From a checkpoint of a small transformer trained on Wikipedia.
Size: 8 layers, width 384, 12 heads of 32, vocabulary 8192, 20.5M parameters.
Architecture: RMSNorm after each block, rotary positions, no biases in attention or MLP, untied embeddings, normalized queries and keys.
Training: a variant of Muon for these matrices, 796M tokens, 6073 steps.
Each number is 50 + 10 x the weight over its row's rms, rounded and kept within 0 to 99. Layers, rows and columns count from 0. The size before them is the row's rms in percent of the matrix's.

# up: layer 4 MLP up, 1024x384, rms 0.104, rows 967-977, columns 192-287
# down: layer 4 MLP down (transposed), 1024x384, rms 0.283, rows 967-977, columns 192-287
# gate: layer 4 MLP gate, 1024x384, rms 0.095, rows 968-978, columns 192-287
up967 100:39 59 51 65 53 57 65 44 65 54 46 66 48 49 60 76 48 51 58 46 29 50 60 59 49 59 50 41 50 43 53 65 41 51 45 67 51 49 46 50 53 42 45 65 47 56 55 53 63 43 58 31 49 53 53 39 42 56 68 53 43 43 50 52 36 63 55 45 52 49 50 61 45 40 37 47 49 34 33 43 50 38 47 38 43 56 56 53 42 31 53 37 46 41 46 57
down967 099:59 43 31 42 47 56 58 37 43 76 65 48 43 58 52 57 46 36 36 44 45 50 51 64 55 51 39 60 68 40 32 47 37 49 65 33 46 67 46 40 45 61 22 50 67 65 54 52 61 50 37 40 42 51 47 52 45 45 59 47 62 50 51 50 32 50 61 48 61 52 48 47 60 31 53 51 63 62 48 55 58 64 40 72 62 48 56 41 46 55 49 58 58 66 54 66
gate968 101:42 66 56 52 51 65 46 53 46 48 68 51 56 45 44 38 54 61 50 46 40 33 57 57 48 52 35 46 67 42 24 48 69 52 45 62 57 50 51 45 45 64 53 48 54 42 55 57 43 67 63 31 46 45 47 40 46 62 56 36 60 59 42 63 48 56 28 32 67 54 50 54 40 45 52 50 40 43 63 58 41 38 49 57 33 51 34 36 60 53 59 62 40 49 37 59
up968 102:48 78 52 55 51 54 24 36 62 44 44 60 40 43 53 58 56 51 53 58 60 41 49 47 52 56 54 42 36 59 63 47 21 57 53 51 60 41 34 48 59 26 38 43 46 41 64 44 42 50 31 56 39 53 46 56 49 53 34 40 62 48 50 40 39 51 45 50 65 71 58 56 66 48 41 55 54 25 50 51 34 45 38 61 41 40 40 57 74 60 41 48 49 69 53 43
down968 098:50 53 54 30 45 55 62 58 48 52 61 55 45 62 46 54 45 45 49 34 50 57 45 55 29 51 58 54 51 49 42 55 50 62 40 63 27 64 63 54 62 65 49 45 44 45 32 39 45 52 48 46 50 48 54 61 46 59 44 59 36 55 47 59 44 43 29 54 57 48 58 53 50 47 46 32 57 36 48 41 51 53 31 57 36 41 66 55 42 52 61 52 66 53 54 58
gate969 101:59 50 49 35 57 33 52 55 50 53 55 38 46 58 51 48 48 54 65 56 67 48 50 39 56 65 55 55 63 64 49 33 38 44 48 34 54 58 44 59 54 61 54 42 60 46 45 67 48 37 51 49 51 49 55 35 63 47 53 43 45 57 58 52 68 66 52 65 51 65 81 58 65 56 59 47 41 49 37 54 32 55 53 55 50 52 37 52 44 69 42 41 46 44 51 50
up969 104:53 46 55 50 41 57 65 57 52 63 58 56 62 52 60 45 55 49 52 49 38 33 49 51 38 58 53 46 50 51 52 44 38 47 31 65 58 51 53 51 39 60 67 55 57 54 23 42 45 63 46 56 56 52 55 44 39 43 67 40 50 47 57 55 35 41 52 67 50 44 40 54 60 64 34 39 57 47 68 54 48 53 58 56 48 31 46 39 48 75 58 48 39 44 58 55
down969 105:44 52 52 46 53 43 42 37 49 42 54 42 40 76 62 45 35 59 57 56 52 46 49 64 39 44 42 44 66 53 29 41 37 38 49 43 57 56 66 46 60 48 52 54 59 56 51 46 41 51 53 48 48 56 43 50 65 45 71 31 65 44 56 86 42 48 45 50 34 64 52 47 60 51 47 41 39 54 46 45 54 54 52 50 49 43 35 59 39 63 62 49 31 52 45 42
gate970 101:66 52 43 48 73 56 56 39 33 49 53 46 52 59 45 55 60 55 36 48 39 46 51 46 55 55 50 55 54 73 33 35 53 55 36 65 40 42 43 43 48 48 43 49 61 54 65 55 62 55 44 40 48 58 51 39 68 47 47 34 46 51 43 49 43 51 35 59 40 61 36 47 51 60 54 45 44 59 27 42 49 40 50 39 61 40 30 43 70 46 34 49 55 56 48 50
up970 101:48 42 43 51 42 60 51 40 55 61 37 40 55 40 49 48 45 60 62 46 49 56 50 62 49 61 41 57 48 50 42 65 56 47 50 43 43 54 45 43 66 54 62 42 51 47 57 42 58 36 58 49 37 61 54 53 39 61 27 56 52 63 53 54 54 60 36 59 52 46 42 66 68 50 36 44 47 61 49 75 31 55 47 44 67 43 63 53 53 27 48 53 51 38 70 44
down970 100:67 64 32 34 55 54 59 55 61 47 40 46 49 75 57 63 56 46 47 49 41 47 46 58 58 52 44 58 47 46 50 50 55 54 52 61 41 61 41 42 47 54 46 42 49 42 37 44 47 40 45 53 48 73 55 28 50 65 38 57 57 61 39 55 66 45 27 43 43 34 46 62 58 47 55 41 62 49 41 52 45 52 54 64 56 62 51 59 34 65 35 43 60 44 32 57
gate971 114:55 35 51 47 53 41 31 61 43 51 37 41 49 34 60 55 48 64 57 56 47 36 51 54 34 43 35 44 35 56 59 55 60 45 44 57 65 45 57 57 41 40 51 64 48 43 41 37 50 49 51 60 38 41 63 51 45 54 46 39 39 34 37 49 44 60 57 52 45 72 60 48 52 67 44 51 53 36 62 73 47 62 67 39 42 57 52 64 51 45 30 56 62 48 41 55
up971 119:53 44 44 43 33 54 47 42 57 50 67 31 53 57 45 39 48 31 52 52 51 60 54 56 55 48 58 34 40 26 48 44 37 48 44 44 63 48 40 62 58 62 57 47 56 57 50 57 51 54 63 53 47 53 49 39 57 41 59 46 54 61 51 42 50 30 55 58 38 36 51 46 52 27 42 43 47 49 49 28 73 46 47 49 51 25 49 44 43 57 42 45 52 35 61 47
down971 103:38 62 63 51 39 52 56 54 52 43 51 36 68 24 51 49 58 26 22 55 61 48 43 40 49 46 41 70 51 43 48 47 42 57 43 48 42 63 59 29 50 41 55 63 58 42 53 52 46 37 57 59 50 50 43 48 47 50 61 52 58 51 66 47 57 37 49 47 28 48 59 61 51 53 63 61 50 57 42 53 47 56 36 57 45 46 61 62 54 49 30 46 51 41 43 50
gate972 105:51 58 39 61 55 50 61 30 40 55 45 48 63 47 37 46 73 49 44 42 53 40 42 51 59 52 50 44 57 41 46 36 37 54 65 37 55 71 66 54 50 51 47 49 52 36 54 54 39 52 71 52 49 43 52 47 50 67 39 56 41 49 53 50 42 35 59 54 55 42 59 47 48 60 58 44 53 45 59 45 62 46 36 48 40 65 45 50 49 33 45 65 34 56 44 59
up972 101:57 44 33 44 53 48 66 57 61 45 51 43 66 70 54 67 42 83 36 64 51 55 45 50 38 70 28 48 47 38 50 47 46 42 55 50 54 48 62 58 66 47 47 54 59 65 37 63 63 45 52 47 63 59 54 54 43 51 59 50 54 64 61 51 48 54 53 49 61 44 52 38 61 54 56 52 43 49 30 44 29 46 60 44 49 43 39 45 49 66 56 48 50 52 59 61
down972 104:51 59 48 52 40 53 57 52 42 61 34 50 61 59 46 45 46 63 47 49 40 62 54 52 41 62 64 48 64 42 47 49 50 42 41 47 28 70 57 60 34 56 43 61 50 40 51 47 36 40 38 51 55 52 68 47 42 26 66 42 51 46 57 46 47 49 46 51 54 42 53 42 63 49 55 48 68 60 69 33 53 48 60 51 44 58 37 27 64 43 41 34 56 50 49 44
gate973 104:50 54 30 48 44 57 49 58 46 46 60 52 59 53 45 47 36 47 40 45 59 45 65 54 44 46 47 60 56 48 65 42 39 40 33 27 44 62 44 46 46 44 36 39 60 53 52 52 55 64 27 54 45 43 37 57 40 58 38 46 51 68 65 57 51 61 51 45 69 55 61 66 37 63 65 70 48 69 51 48 47 32 44 46 51 43 43 35 40 57 60 57 49 48 29 43
up973 106:53 46 74 70 47 52 50 48 72 48 44 46 48 54 23 50 39 65 40 70 52 55 45 52 51 55 51 45 43 53 51 61 58 41 32 39 49 61 69 36 47 58 53 75 55 55 58 56 59 29 47 63 63 50 56 31 40 57 41 29 55 50 44 44 67 54 60 58 57 39 62 54 45 50 58 43 68 48 51 34 49 46 50 62 45 18 36 39 44 72 52 54 58 49 51 53
down973 103:44 48 26 57 33 54 67 46 49 76 54 60 40 58 52 62 35 37 46 34 50 45 45 40 53 46 61 66 60 56 65 40 46 41 51 51 40 25 34 59 59 36 49 58 56 45 55 38 32 37 60 61 47 47 53 62 61 42 47 56 58 51 36 46 45 21 44 69 48 53 50 64 59 63 34 58 47 40 56 67 48 40 47 60 42 48 65 59 49 77 68 55 62 47 35 54
gate974 101:55 72 57 51 70 65 47 40 58 70 61 43 60 47 40 51 42 48 51 52 60 37 33 42 40 60 24 57 54 57 52 39 68 53 54 62 71 40 38 57 45 39 73 38 54 47 52 44 63 47 45 53 59 49 54 39 53 40 51 46 52 46 58 44 69 42 52 31 51 43 55 39 42 65 55 46 39 51 57 60 59 45 59 53 46 54 47 35 49 44 47 36 45 43 56 68
up974 100:57 60 61 57 39 51 49 52 84 53 44 50 74 55 49 56 46 43 53 36 60 66 56 41 33 57 57 51 53 60 48 37 65 62 65 57 46 44 54 43 42 77 40 67 58 53 48 51 51 54 61 52 32 46 56 49 43 52 51 60 54 58 53 40 74 43 53 34 56 28 56 40 57 43 40 37 46 55 57 66 62 42 43 43 45 58 56 64 82 58 55 71 54 59 47 56
down974 099:47 39 49 38 62 45 52 69 58 58 63 42 36 51 36 50 41 52 55 51 45 49 52 41 53 50 65 55 64 51 50 56 52 50 59 57 53 39 55 59 44 53 44 70 49 55 38 42 71 36 37 58 51 56 69 37 54 55 49 45 35 59 49 35 73 56 50 62 38 44 59 30 45 51 54 36 47 56 42 43 53 60 53 45 52 43 39 41 59 53 38 48 51 45 46 46
gate975 105:39 41 41 51 55 56 53 52 47 60 65 51 34 48 46 62 37 56 62 63 54 54 52 52 31 50 54 50 45 37 40 56 57 28 66 56 55 42 51 44 62 53 37 54 46 45 29 33 56 58 27 53 61 61 53 43 37 58 67 60 46 43 50 48 35 47 57 46 38 32 47 47 55 48 82 70 52 42 53 49 56 75 50 71 55 57 50 49 48 58 40 56 48 51 46 60
up975 106:28 52 45 47 61 51 56 39 53 44 42 50 62 50 61 48 47 45 46 57 43 49 51 53 51 45 63 42 41 41 45 58 49 39 48 44 52 33 38 44 64 39 41 56 29 44 47 33 60 27 45 50 32 36 47 33 56 65 57 53 48 66 40 59 31 38 43 43 56 61 52 50 39 59 53 56 53 48 52 34 49 50 70 55 49 52 51 52 39 62 47 64 79 49 45 54
down975 103:48 38 54 62 44 54 45 55 44 50 50 66 57 63 37 34 38 43 55 48 47 38 53 75 41 56 63 42 57 51 41 45 40 33 45 59 67 29 45 61 56 51 49 52 53 51 54 64 62 53 44 45 51 49 28 56 55 55 52 47 54 61 51 39 51 46 63 45 46 34 44 42 46 65 45 38 60 58 43 48 56 63 40 64 39 53 45 54 53 46 37 34 57 59 67 47
gate976 103:74 52 39 50 49 46 56 49 52 42 40 59 55 50 46 65 39 51 52 56 52 51 45 63 41 41 48 47 48 50 59 56 39 62 48 54 42 45 29 47 47 57 55 41 50 55 66 61 53 58 42 60 70 64 60 59 44 54 51 56 30 47 57 65 45 53 25 36 48 50 68 53 52 38 44 44 50 51 53 46 51 56 57 46 60 55 59 56 29 46 56 42 58 59 47 59
up976 097:55 38 55 74 53 60 39 46 43 55 58 47 76 51 50 41 42 41 62 46 56 57 42 63 66 55 53 56 54 54 47 55 39 47 59 48 48 56 46 43 38 56 54 50 58 35 45 56 65 53 62 32 74 41 40 36 41 45 51 51 40 31 42 44 53 47 59 52 44 41 40 53 48 50 54 51 66 33 56 42 39 48 49 42 58 53 39 44 44 59 48 31 62 49 56 35
down976 096:63 35 52 51 50 58 65 73 48 52 58 69 47 51 37 34 51 41 46 43 56 49 65 56 41 46 53 71 49 44 55 52 46 52 40 61 45 68 49 54 45 46 38 55 50 80 56 41 49 33 65 56 68 58 42 30 39 51 35 36 52 49 55 40 54 38 54 43 52 57 53 52 46 48 61 35 47 44 44 59 54 30 50 63 56 61 63 57 52 48 37 40 45 36 50 42
gate977 104:56 41 45 45 39 51 59 49 52 44 62 50 36 60 40 55 51 51 38 63 37 42 44 83 44 44 52 40 51 51 35 51 55 34 45 34 61 51 46 34 40 27 35 40 47 48 45 48 37 65 40 42 50 49 35 34 50 39 40 46 44 55 35 35 43 33 46 63 47 51 63 40 44 59 62 53 45 51 42 70 54 41 69 70 53 35 69 54 39 57 49 61 48 43 61 43
up977 101:63 58 40 45 51 72 57 44 54 47 56 59 58 55 52 57 39 48 39 40 62 56 42 44 56 52 56 57 60 53 48 62 47 42 29 39 50 43 62 50 43 46 37 60 36 44 58 49 47 52 49 74 52 31 53 49 62 60 34 34 55 70 70 56 47 64 55 54 51 59 58 57 48 54 26 41 42 54 79 47 54 39 42 53 41 43 60 44 50 35 55 52 49 51 60 49
down977 097:45 64 49 47 55 50 56 48 58 43 46 61 47 69 23 34 42 31 36 36 52 69 49 45 59 56 49 50 73 46 52 39 76 52 38 35 46 45 46 44 47 40 35 49 22 50 43 59 59 42 45 68 70 54 78 53 67 53 30 45 60 62 28 44 54 37 50 59 46 63 57 39 39 46 47 42 54 70 54 44 61 28 47 50 67 55 42 65 46 61 59 46 54 47 44 51
gate978 103:33 52 40 49 35 51 43 57 50 50 57 55 54 45 55 34 40 47 50 54 48 51 55 52 57 41 57 58 83 45 50 63 45 63 48 46 60 67 48 45 26 51 46 33 43 49 50 57 38 37 52 59 38 50 70 52 55 30 36 48 67 49 38 63 58 62 65 56 52 45 43 48 61 49 49 61 50 38 51 67 58 28 65 62 43 39 63 47 33 36 72 61 46 51 48 37